Weights of a small GPT-style language model, trained from scratch on English Wikipedia.
Size: 4 heads of 64 (2 for keys and values), MLP 768 SwiGLU, vocabulary 4096, 15M parameters.
Training: 442M tokens, 3375 steps.
Each number is 500 + 25 x the weight over its row's rms, rounded and kept within 0 to 999. Layers, rows and columns count from 0. Numbers have three digits each. The size before them is the row's rms in percent of the matrix's.

# gate: layer 10 MLP gate, 768x192, rms 0.107, rows 631-670, columns 0-47
# up: layer 10 MLP up, 768x192, rms 0.104, rows 631-670, columns 0-47
# down: layer 10 MLP down (transposed), 768x192, rms 0.0877, rows 631-670, columns 0-47
gate631 100:514508478488512483480443469532484531516487491462520466500529497522476498462519550475509505468482518522478472469458544504541502482467455469514542
up631 097:507487479515544507489471474523499504545503488513538530462454506479493509491478503459526498480515476481476491506494523529510523508536486527487530
down631 100:503534527485464479518478529520514469493486492484473466517512523480513480459545502489482484524452532530466494541519481493489440508502496496521493
gate632 091:491467512472492519506466541483494528457455513494499539488492534478533495515479465519483489478506524502517574501450494477501503498511491524545511
up632 093:484520512491487516496482571499479524484503502517501519556457524503475517481471492453505435557492498476483502497470543511504468522519453548492498
down632 094:500496464518474473499497510482502462476489463522518481454516495484504523520496513502522507505515473503520535465518513524503525527524499463495513
gate633 102:503539533547484489479545505492494512531493487511533497573485517496455493539495476483490495482499544519465535485483540499509506512537534540485503
up633 104:496536489504474488483522511508506489483509530471501538506472487534474469490504545561501498547482537496503492488494513544494476478450524485542530
down633 104:450484482490522518567501490487470540508497524480506497475508488507456527467509539511490513510473509486485482490494487496538514531517526511475526
gate634 096:478498459502509535473497466517502512503505475491525504547558499532485473501518443489513460501478508490474461480503507530534508468507475492482486
up634 094:500527479507502497521499443471537516494531465469517480482466472513538482511505470560528453512497487544510504500493486527496444519497492522486526
down634 096:514490496480495522510474521499475514489523524465502524487494484488512495517476523471490478498489493447535504478505501513512527531526510524534520
gate635 108:531514505501484501468510505543534497480512495529486519488493546550465504526488502544457481525496534490495484489454504513501549534519517551496480
up635 105:460480491498533533491484540503480480488522498526518466549495517560485452532491485505473503512502503495495479483454471540502488483502499507499493
down635 107:496501507522462508502501510517508473551516535479503536535493529479511500482525493502477438529469507487507510525529536519492483510477551500488525
gate636 104:485469464527451422489493495486469498491521532499547506478508524499530490496469450572492514489478491455523467549495493493553500463514507503516527
up636 100:490480490508503495488467487503484473485477505502477500537507491513455493523496513512530481463538470482478479463473501522527474524496523495503488
down636 101:510531523501499466503507488542497530511507494503539472524539502532508483511489494479490538529500482485473500491472479464517489507504519518517532
gate637 095:517484462501520499492497507512500521477493478458463473503480498516520487498456478522496508507492495509493535496435517506491516507466486493467566
up637 098:467487483522529516484471513500543516545501480522510482426474471501503532492471427506500537486534463464495490464511501507528492509514491532482522
down637 097:525457501504476515553530504495501487500475516501529434494527509487516485498495518500506515471446521546472539478502483511495510519455526513486481
gate638 091:522548536520467478511507488478524491448496479493475515466518541504494526474486536515514500537507523460531493528484470542440512473488462494481480
up638 094:485532574505502466533500453497513505513466512486477509511520530480517489445496526503523533478494470530523497451492471500540510513469505468510507
down638 091:496523526497510537513537572525503554485521491468513494532449521515480530554530458471473475491511452511513504470464505505440484523515513541479505
gate639 098:514487437527497470503528486503489509439528481470533535509480499466513461485492482518500500516503504443526515482440538533532507520502530491509484
up639 097:486410532495478526491537533479482551534530499499492500547485494541469508489501504505475486496550504456526470551508478502488474493508504530506495
down639 094:514534516464520468503449473519565527489508495495468473475467473498527507500493533483536487475485475483467495489458480469497499507518512528445507
gate640 096:525513511552483497541504490506502519532519470497513523545471485502517536490472504502521497466475481480481477472473514502499485519464536470529507
up640 099:497536467503497525496512512533482503447511476494467530490537525530472482494513535493514465496482498476553456527507530472514514498499536472537522
down640 099:464491456509500499475501490485445482498477505506496476467493498517480501501546501511488483528503482460496538537484494476510449518514483467468476
gate641 097:481502524559493494487505475490480527493527519535487485494472493512510529494485507461492506492513489458492493450455473508528514524477484522514504
up641 099:486529478491470507522481522522507493495499501491496496511488507459504527517511486473476491524496487480508533495475465521487551523536432507473470
down641 099:478516467495482534500503496486533488555512496498494510460489492503519506473509474487492485490490470480507528452486489493479471499537507511477516
gate642 099:518482506510522447459523500503489477500492486551553493500447501531491506500486500512519493493515536437533499491496492468484492535507483552521529
up642 099:508449517488463480465449508481497518464469510516502484516506550493477517527485484525456487478528511531523556509518518464476480488534533489495469
down642 102:500479520504505487463492532506495491481521506530493513484531524490488523479510518497518506493466494518506461466516489481539546476503523501518519
gate643 104:518495472461476522504512513503482512507488543554490533504479500508443554549483518548496488483504488491534504503507535537516502533495503521482536
up643 105:501492534514529536507522453481516525470470487497502497500469476446500493514529485507523477492517487539483512504477510477458526516562514476469527
down643 101:513481474476522509469514524500544485490479558535532449499558510500483512527484536530450480503511495488496489470461489463514501488498506509475491
gate644 104:502526499531526533513539505502508508505508462533476456506454484497454507472509503513518482526522503492480480476503523503545510531433536517512510
up644 105:526524528485488515462475507505515521512503516519501519558489480523544510486469497493507523524509531481479478515526507469514523511522491508493527
down644 109:512557489528517517554501500512483485477496459471459479513514523502528490497514513507424506468494474504510524475501483499499533483494466466473470
gate645 094:514527477500504487495494547488447500506468505482517499488500500484500517505504482463485473452483498439534515493479493488494457494544474530482511
up645 091:486459500497498487491497491553514488513476480545503492513517494531507503526505528471538502488494510460473525498497486485534499429517488490512522
down645 089:505495481523504500539496512453501447501495478528545505529505483490524490492452498499496491526499488504505578512506516510482493494482493547505555
gate646 106:471507493498525474471493458531474492491516506464530452490508527520502521523512475471491504495499517486513497498476512534494528506528476503478487
up646 106:506518568504504546525490470521502552480510482476489517467496511512513489520476504494488516534492472529493496469507519515490495514515475487522527
down646 107:523498489533510518540473516509451510532504476445488541511558515496468482507485475536503497478468519476523499486505529523478456474498473514531483
gate647 101:503510504486495445547505485491498537515498489472492491478522473516485549497517470468519496523509496497536463514471478559473450513493441511470521
up647 096:541444558471524485467488529512504487490523484515489471465485539519500483492472473531518498461501530520481502544520472524521527515504464449516522
down647 100:484495476497504483506481490556514509515445498473505476496511499448520505487506452518475473550533473513532508503501502470518491551528451485482513
gate648 100:499470515485504488480537506508519491487533453512501471530468516535489448479458519509453531512479512480481506496480520532479518478499543470480481
up648 099:490450496523469525485545547489493490497460504521507493511429500526478495539473472489467473460473530483513495512490478560496508484506493499512499
down648 099:459486501471483505504493513483514514474492522539525515499520480482542491557497500498454522507505502509498504475520517511530428474463526519521474
gate649 095:493495487488495519550461471520501473535478517504474486471503491488478499505504462492542497508489479487485538502482532520528528478551448499506514
up649 094:486493471563523540522509471482501551487486510513456482494520498471494535502502520480484495519476494485516457495507514471489451493537516486496449
down649 094:500520512490509521457506535489518521515427528538469512529491464535511506450547465478522490506466497517502492502504466533479517514501474476495480
gate650 100:502507519501511479489464507479534510530558516497492515501530531514492555494496497561508508537527447505490510504498505460511460515490479535551547
up650 104:493546478503479512486499455512499453518513511478528496569520491507482501495455485517541488551490465526515513505521546487522513516496477480512510
down650 107:519508523506514481501463480480510565521506558560488538472521525496466512532486489543529513515518452486509469514481478488466504507486484510500518
gate651 102:479482462506520482476515508462511482490545518502516470510551520555462507500507526466530497484478512475484500504482521500473498534482523545487528
up651 100:496481500491483503522486474548465507489491503517507474488532505503510458520468494532475493488489547486453485482499512516467498511463513504482514
down651 101:504496501495494470476478480473509500504509465497484495515502527513487519487495500441508537506464464529522503553493527468523491503490513506473542
gate652 102:544467487523494510490523525446479456474520484523514511466471527496438555490495555512524506476530521468515483496481506502497497532526511557549513
up652 106:490516526502472534500488465509475480501522475483485467524461495484531525497502490516457489523534518514505483475476484503494511513519485496471476
down652 103:454508541518500483483465475552513497525493490482498480524491492464484452482481544510458536524502498506531483518491543518489507509465520446485490
gate653 100:482476467501458505444482497509504512516474489492513459473457506488484483484511476504476516495461530462510500513459504486537502545511490467457525
up653 095:485490559518495509515500498535490492521495501467514545534508498513503482477518532532474506532488471511439479536505505509455507541521502468455508
down653 093:477464513483486527505488464499483496506523564481488536496514507500532519469493541518504492508510499510477516502521516481498522499543498524474487
gate654 098:495501459518489483453489466509481493531500523511530498510470491526539491535488500493520491492476522513511466508451513463506509541550491481476521
up654 091:460543503516507508523433467495514490491538474496510454483504526536527507495485513490491517513491541522527483546488527486522513531475488509473515
down654 091:547531539509496521489533511521514510485495531474501533492483470504496475516495477515474514517517468483479470499515498511489459508504437513508524
gate655 104:546479491480445496523445528521494476517518491492494466469493457502458490497497530513500534526467513537517461461469517552537511537524491507536497
up655 106:477509532518468546522499516513536478475529526474526497474455492497492479533467451516501514531438533498502513508484509518511494518453487510481449
down655 101:509500535486479483521475492492514544489517501471423524507482483528492474467526524486597492527504484519481505503457510506525460481493500520528537
gate656 103:529459481490497541474505516538454510474501500470495498491535486484462490465508517519516522527469539490521480471482502499491533527525511520533506
up656 101:509526520493529518502509534505530440487455514477541479487483506504489524498452514486523498509494494451561514512517522462525521531472533491488488
down656 103:497465507472498501512517548544459513470511509490449489538505548488535529482511531547494491500496522517414526492514517501477526508510495555490488
gate657 105:524482524494491466499499518511524502480515460492529535469481481523478513515464479464510495477498491481519555509499512494498543483547500533465516
up657 104:505461463443502499469509459456483473501511513474484478559458478530455482451478499530474480525506513515540499529489482453497458509508500463513495
down657 104:539511476544516493458517502527527505560480497507505482461500505507468543513467483493483518489565517554511495523526506496481482537508507514483478
gate658 100:474520495511492507491480503521475513544491528476484452461516501539456522500497469541480517466487529470457476541459508500530454470483489486500518
up658 101:557521463484473542480473473487522496509520558516485461461533532529466519543502492484540475499488483512489491490520488440487511505481514527555539
down658 103:483514532498527499492498526507506484529559503485520501551521484476517465495502527483488557509467445482478469478453526472507479489523473550477466
gate659 097:521507456507506482538527502504489539503465510538505533478471527501499474523430517457524477499501486499511493488501497476502481490469496500466509
up659 093:451476527492523449481504474511532473489456507516479506491505524482530521475502468462540482492473508463516527556527493483502483479477511522544534
down659 095:555525498479519487519478493538465510510535486548523514555514544500513488507479522531508505542487526549506514479514512507489509490476504530472497
gate660 101:537530503499477485472506459502521511483486466482525501499493481529496506515506488484564496470493452448498476479478548500491519512522504509487511
up660 100:507501493463502536489532432496497476491520451487489472448502519483523483473501467486492522516480479464509500546500508520507523503461486511523460
down660 096:495506522517542520478523529465507499517486531527459496453511505490499483483502510517516520509494535511537502485505484523511494509462508481514533
gate661 101:518485491492470494544509475501502495512476469509493514490486500477510545508538501507481500520480492512545505485515527451456508504516461508519512
up661 104:542479486484516481504532532494491505510511494506514511519506488490443470464524488516505500480411506519539501492491488529475526488477539534504509
down661 099:526456518506465537517499480543485498472441502524494522515511516519490512509476478487504492537488507526462526501520503515530503465491505462496497
gate662 103:473462530465505453496503448510468508540476517451512497492516476500494512534497528517486514471502495510537483484473534510508559505524494488483460
up662 104:484469507499473510531532494542480511524471499509519511460511495503536468512481473538523501494474484509532487517504501529492531461497503462503470
down662 099:515540526486563493485446474513509476509468529546490514534507447507512523545496497499561495531474474496489542509502464501506482510487486530495482
gate663 095:491537465492494519492452513541497462495480491479475521533508555517515491526495530513521491503489523533478518483473518503489502559504517492533509
up663 093:509455485472495510463462489483473510494513466495488501524485503503536468526491513486507480480494559490542471490463510501489488512498493506456451
down663 091:509480487512466481516469529476533503522523468493499519441508476498494508471461520469496524521481510500519528533500495500490492464501503520457468
gate664 106:492473521475525505485471531508510547527537484499519503512505460517531492499478458469525481532451499492506444494486475486519530538472475507510529
up664 101:507498457479513438558501464487466511491481482508523500476495507474554528532513531490565512509509519471524514507542507551488521538481493481521471
down664 102:526517486494497519471512514516514510486473501459470500498498497476468493516476536510479520518514495490483498460500486501489483495476486462487517
gate665 092:504520527518492462497483472543504514531481492509467481512496513531499473490504489526501487546503469506503553468520523521514481459476484522530510
up665 095:474523499532501534470461512499536502476464479500459560508489469476501475478462487491503480517514516444517495509479527551567483522520464517518519
down665 096:502510508532488532492485483495478523521477472492473529541523478492485486556484436493508480488527504497467517458488481481498451510523463490462555
gate666 098:502519452524458464479516478489476494495506488524462506483508499494532516536511459489505486484469536480533533529503502521473511539533453513482485
up666 097:493479518483497515487528537515476520492468506501545521533521532477536507507493518517534504543487509491478539509504530518499485544503545502485525
down666 098:514476557551519472490480496500467492462489501465458467502465476507523476525470471497559528527548504561503537499512539483515516482509465486501494
gate667 098:476527521494498460485500520549533515461532549527496489508494491546483531494492486487555523497520509498516514497500492509472446455551513498506480
up667 096:497495503512504520515537494490499487513507499539505499500526515526517504511565526494486487508509467450489507493499524533539518535484459487553474
down667 099:483505517455479508507512514549518500509491501492515504472481522472519486522465540531462520491523479519530530497508480498470513461446504468526496
gate668 099:485533470494517461535495489455489500459504466538536512483516452524485513549509474484512500476511486485497517514491540516488472504487499515478529
up668 105:439505493489513497523521474499461499515442527524517500491454494489536522517511542478543530541478501518520500537474483461526533536516546492548510
down668 104:477480500526506529514502554521513504492506489480519454510485538522500512517551510432493497522487494523507533429528533504489517492464562523469497
gate669 102:519531483504475449487451494514541497492491509558552543500484496487481512482435471524491483496492496532467533514485527531474478498528473521478548
up669 100:469490527461445474443508453456501498493500515506500507502504503493483495461509464513491514481490542489525514498488475495495520456499474501542552
down669 101:481498523474488485468513555480496486531471507498481505496530521536523523520517486496491519480542554500518476492521482467493448470509511484525478
gate670 096:526529547496504450491553501497502535477531495493470531471511516467493512477512474477493520552513503447481510522474491478503525499494482526505532
up670 095:432498472521502570484507521517444461450513463446477450502486480509432564532501508508488490532481538474531507471521471526444505478522525529502518
down670 096:488525503498499454550516508534484507478502510504493532490499490486476504525463504493537497519449496484472486517513473506530506498498544552513527